python train.py --norm_eps=1e-06 --attn_scale=0.177 --parallel_block=false --final_lr_fraction=0.0 --dataset="wikipedia_en"
Each number is 128 + 24 x the weight over the matrix's rms, rounded and kept within 0 to 255. Layers, rows and columns count from 0. Numbers have three digits each.

# layer 4 attention value, 64x64, rms 0.393, rows 0-63, columns 0-63
161180135105112139149095116118137109107087127112140136170131138136131115123167117130163104155099139155124136117137103117088073105102161112157135131156110106127124112097140118094133164151094169
146105150117172107113169187107104110143076141101156140164102143143103127134106081126143066092133179111147107129083136169134144112136087139186149144146121110112134129126158087165114155154095147
092127135135164120116080124153177100123109144097125159133158079101227156218179125123089145136137137119089128152121159139103161103125090159119160079144108126107133160148173096119110105128086088
196137129135101136132092147130119146117094079148131200067135123143149133149135119160139167157103114120128162146132092093121082148125132140148115098148108136132141123148137125121156167163119151
118150109087166136102160087197090154156114149111131138135133129153114112115132164103096155171132072111112118176138106162076100125132115103171110151141096179124130170150072098123085117166153114
121176089102132123129149128155167146074136180097130112122125122164189151106160151203126086194131156111107106129130136152127149136102091117134102126096150085134095145109102164132178138132131099
126166112159159112121122120115141157159118144114120121160127106195137133116103140155077107118097148156115159145095133077142075116141081137110092171136160141070153120126085177160152124125127140
113163137131132072146136109120068100178153110123157106095074097156143169146125194090145168139138100138131151125115105103106116128096129126119105119159106140185111157140157142168117122070123138
134113085156149123101132132114159141105136087109138139080106139136112156134094123120153124133167122223133132115089124096110123128150155175123109103083143112129118126122103120154143169132135131
064122146124153157165158098144155181138105076107098116142132084157099114117115100122177094170107120091144122136138083089132173160112153073130164140125133122108150136138131125148130132107133114
151155145127107175112113089117158119118187092132171053139164156138121124182107183161138105126124120087104107103105108110124151120089146165161109126118111156123176135175121118139116102134122133
175152143147156098115125152139085158147137117165102089125131136162153100113109101151115130126114120096170129107083134119122133092119136091122121158113091125126127085144119127140147133130134117
103148135106122134127095148165130090143146133178153120177141121161092119184189162145113098098160104137053121117129103132102118182180128129133115143083091102164144103103131070200144085121103106
132112154141128098085133195138087171129118138163077134169170119075132154164149091146116143111151149098127101119128138118138108128120151102123109084158119131056121127165127119165152129122122120
080138121121162129127109141095158107097097100128143115162184131106098170151080129119114136081112087146113143104108100123072145162132204111114164108133157118126179107184099130134125155088132119
140108130082115153119152102100154101100095117108143122120103118128074169165158157125076097092097124120138129105179132062184123137154083115147131150146119182123159112135145180102146163123161097
110140138065099138191082141136158146140134155134104101147137089097119122135125157086141128115088145167145100095165146138111119131170142085136135121161092129122114107130107134146130127170111116
148133175156102127145132094128090144096150103158158110126117128114139140168196079119085063135149116085139157118119146121186111122155105131118127140086104123120145135121132053110106127096141145
163120133100104171126140161136128132152166091150149108108133163116154132139133130102112091104111156178165153143115040132086144098147123116104141148132164127129159116120102194101139060078108098
106111106091118121136147113111111149141122154136131133149130129153077116101140087098136136099116125150128124155102131091138177148130197111120141115113148140135129136159164135123136145121119150
146125134123105088162164143120146065109121134082074116133112126098140157164111128156118162133115139108156122102134123084120152166133125176146086135209117139129119138120123112145110088105108131
133148142107116118123153139185140133174098143140136128149091123132123120114128162151143065138137065154121131183140115123159080126133167064122157175149083122126152124138154135129093111121133128
151144117112060165126151133127080100115168134102105114100103164133120161130078144163160139143154137127114151124118169125126108132122118154126135129164141162104106092124086136106119112148131136
110091127105113110138181120116156119082154086142118124130169137132078126141123125136138136087099071096103082179104129084141082129118078124168139118097131133127144144166131150112128132189132151
123154142149089118122075121158114107150134136107098128129125183143101126142133114126177089100167119162092141132106191093152132119097141134148097094112150183136112104118147121117159138129136131
124134144124107157127118126121093131127085098146123161195118204129127119157150128100118159145098116134126156128127131103112138081094129102125150100166108167046102117105147131116133091089095090
162159138133149149106119134148094116106123151115151076174153120106126123157157149153130163121126160148150133128092107173088094140121133123114134130144096096090099098134169132134116130164141142
101158093097140134119099134161158131065124126159155103155116125127131123125142119129110163116139150082156068071160150102113106136108114153125154174155141161166122072139117087113170156138201152
107117110127170122107185093150130135116093103153079182149156077170114152127133081103113153164122123147145144113144138093110140133095128163123163129104136108146154092097130119107137147092136123
135113115087102161144172099209129151085115114128150159155096134118148147165131142120118062119100148151151166134124132136096157114141107128167107112161147158137122105124082125151136068094124164
144122108096145116083099180131126132078097139150154160084108163114155094131169153141106162118134117127164175141137134138139097082159141095107142143106166142143150168096123139115071143085100127
145127106171134110123129092111140166108102142091148095140128110137167137134144150123159106108127130136116118156115127137131067092131131118141109144113150129123153089131103149114131122109109116
138091125144129156111135136086129123124120117126154122108136142144151133107139102106144125142140150132112098138150157127188110113112152158114148129129152137120140143124110113104086152135134097
153095109098140116137143109161154125115128114129082145156136145145118124113113138103152140144099094134134129171157130108129140134171135108137152119106107160090148115129117136115149130114107102
159087140124127115157134143141106116151161091093092108124102133159147158129095121126107129129139099145138150132123125112128150115139108135105109134116121133152130144113115139153116106127143109
149092157132154118120094096130110137133109177153173139130124142131100121137130116129134117051124116170122078137102131126140107115093092133103163142128180113144133070140179165111112153141152101
105097135140123136120153159128126116126107151151136141133151110105126125165129107140115125104114152108088141145111111115134134126152118153158153111116141113142107146159177133110135151109155097
168156086140090117144134136168132133158140137160111124137148113127156163066130149135141098160119164093127154072105148127123096134133107121124114098127160145131132132118083135163178136150145174
146121111119124120111137143147118160108147106153134121128162147087109136133141124164125136136133103068146127141147129104146168127167129127103139108105113096126139173131134115134131109118122088
134126129096118105155175096113165154170101143143107125110131103128180072106109143107113109112130158134113113098118112115143119123115155107140099158160138105137118163162119104112137126118096156
159136123125108162171089107100129110116111128125170152116116099119120151134138102123132138098111142130131169103130146096105147118142141126151134113139131138128173113143113141151092120142101132
130141136140136118118141109159095133166124111139150140116120104087140120091110096125126107142108169105152161104074111131159150119126150131107124131135140123148158203129141130157090109120109157
105133105139156096103101139123110160120120095103116138133148113152128117119123138173081143118160093135153133113156142136149170148162155148071138174119093158130145136133101124138118101114154119
132154132116137126165145177113110160115159153151116119115095122147091131150108095125148125096132110123131102146150135151164104135134114094113141143164116087137136095112116079163131167113130164
135111127155149106119140145117116141116123120106094116129157108113145108124148136113145102121140154166142118145086141157145120155163134157116121111118115137129109126156144112117129130137136119
114142130130087157138122067166147124124143136152149137149149118108119133111187113087149106129120124116129126100114147142132165106140145129164170102082113131144100148117178135158124151130150156
147126110131132124139102095126145143136126110129109147102168119111146117087144157147140107114170166135126120093144163147166106105116142095113112126085147139128159116119111136105121130126155123
154141130119143125139114110107095130149076148102157173104101157123126131141135137138136124113134113168144105159117140119137094099113150140133154105144108145127122108167137121107115154162152135
190119162127131142127112142129117113127122156104179109161115170125131152113172128141139094111111140108172155141121123229076134136125114102170139095134120134113096111143165138130118100125115081
129114143143106093171133130174138155161096147120122117140114082149140126168152136144149113139131130132156102117120095127145110100115115153121157136145153156166150095127108138145145144117137116
117138126137144111153137105125122107119126107135114130133111122136160118150110141150160137124138118130117119111139129126156114109073122111092148143169131092142122129130117158140137107140110128
155147118113150104132146119143147101151123156104131108136105091134189184145165126113124108143155148174115162130111142110113119112110100116135097118121138137131124140106109143102138144124133140
143115146135179135142102169134128140130122108116136113111115088153122125149098113109129138165118143139155107143152105148132119131116096157068148107124138085122087084077126099110163140140098125
110123132129127144131113134122131113098104116125131172129124167097135100144174158147109134099111116103129153116117115129121114132117167118167137113110136107140110170130105126116084110104108124
115095110111141121133137124166144136087114153123106138141100168128110124146110084158152132139142136126132129122140120152139182150139144118132112127111162133101140102087130118146143096098147135
137099110124156103123154114172133136079137123098111119116132129133134102122140113142129156132149098121175115135129149134100161121147086177125123138130161132151101112092103114074137106169133137
089129150111150132120126132120121123106125140125097143140151174149108130159123102095123135134149162119127099096182145144160119125122124147148163146143127127108147133122133099107120153132150114
156137128124099120155120122134141102137128145158140144160132158140100130111150132139108080105103138163129120104086122139160095125087155155133097122133141118159152100118111100129153107138132145
120132126133141129156081199134152137134144100141103158103166111130126118126124130136118132089110151144153140112174135113166142130182099127092115171170111148112157139132109109118129088122150133
123108127147140123176139098106144145131127189139126115139129092111102150131124139129128153107118135114129123086128167119133148187124127143120122082133132094128135174149141135149107135162119136
108117102094116119126154139098146115109086098130140128141159117146127174099123102091128135112136139171157121116067127134128107136117118125149124127118146124127127142130124163131132137121127106
136120130085085142115118136170147120121119131107116109150145094145126182145118101108142107105116124151108122131133123143122143125122123127120129135173164128117166069121142133145118139118112141
107156116146164127151120103142166135128129128070110132116107093118119113116129138165130108116117152116131119125110143102120130118127140112125119138139138141135128141127113158102137158126153101
102099139116132148117176132139133089146186113179136130109151116130120153098106129111139152099140116140091141128116146150146118099104139141125145136127162108183128130084111123105128133130116155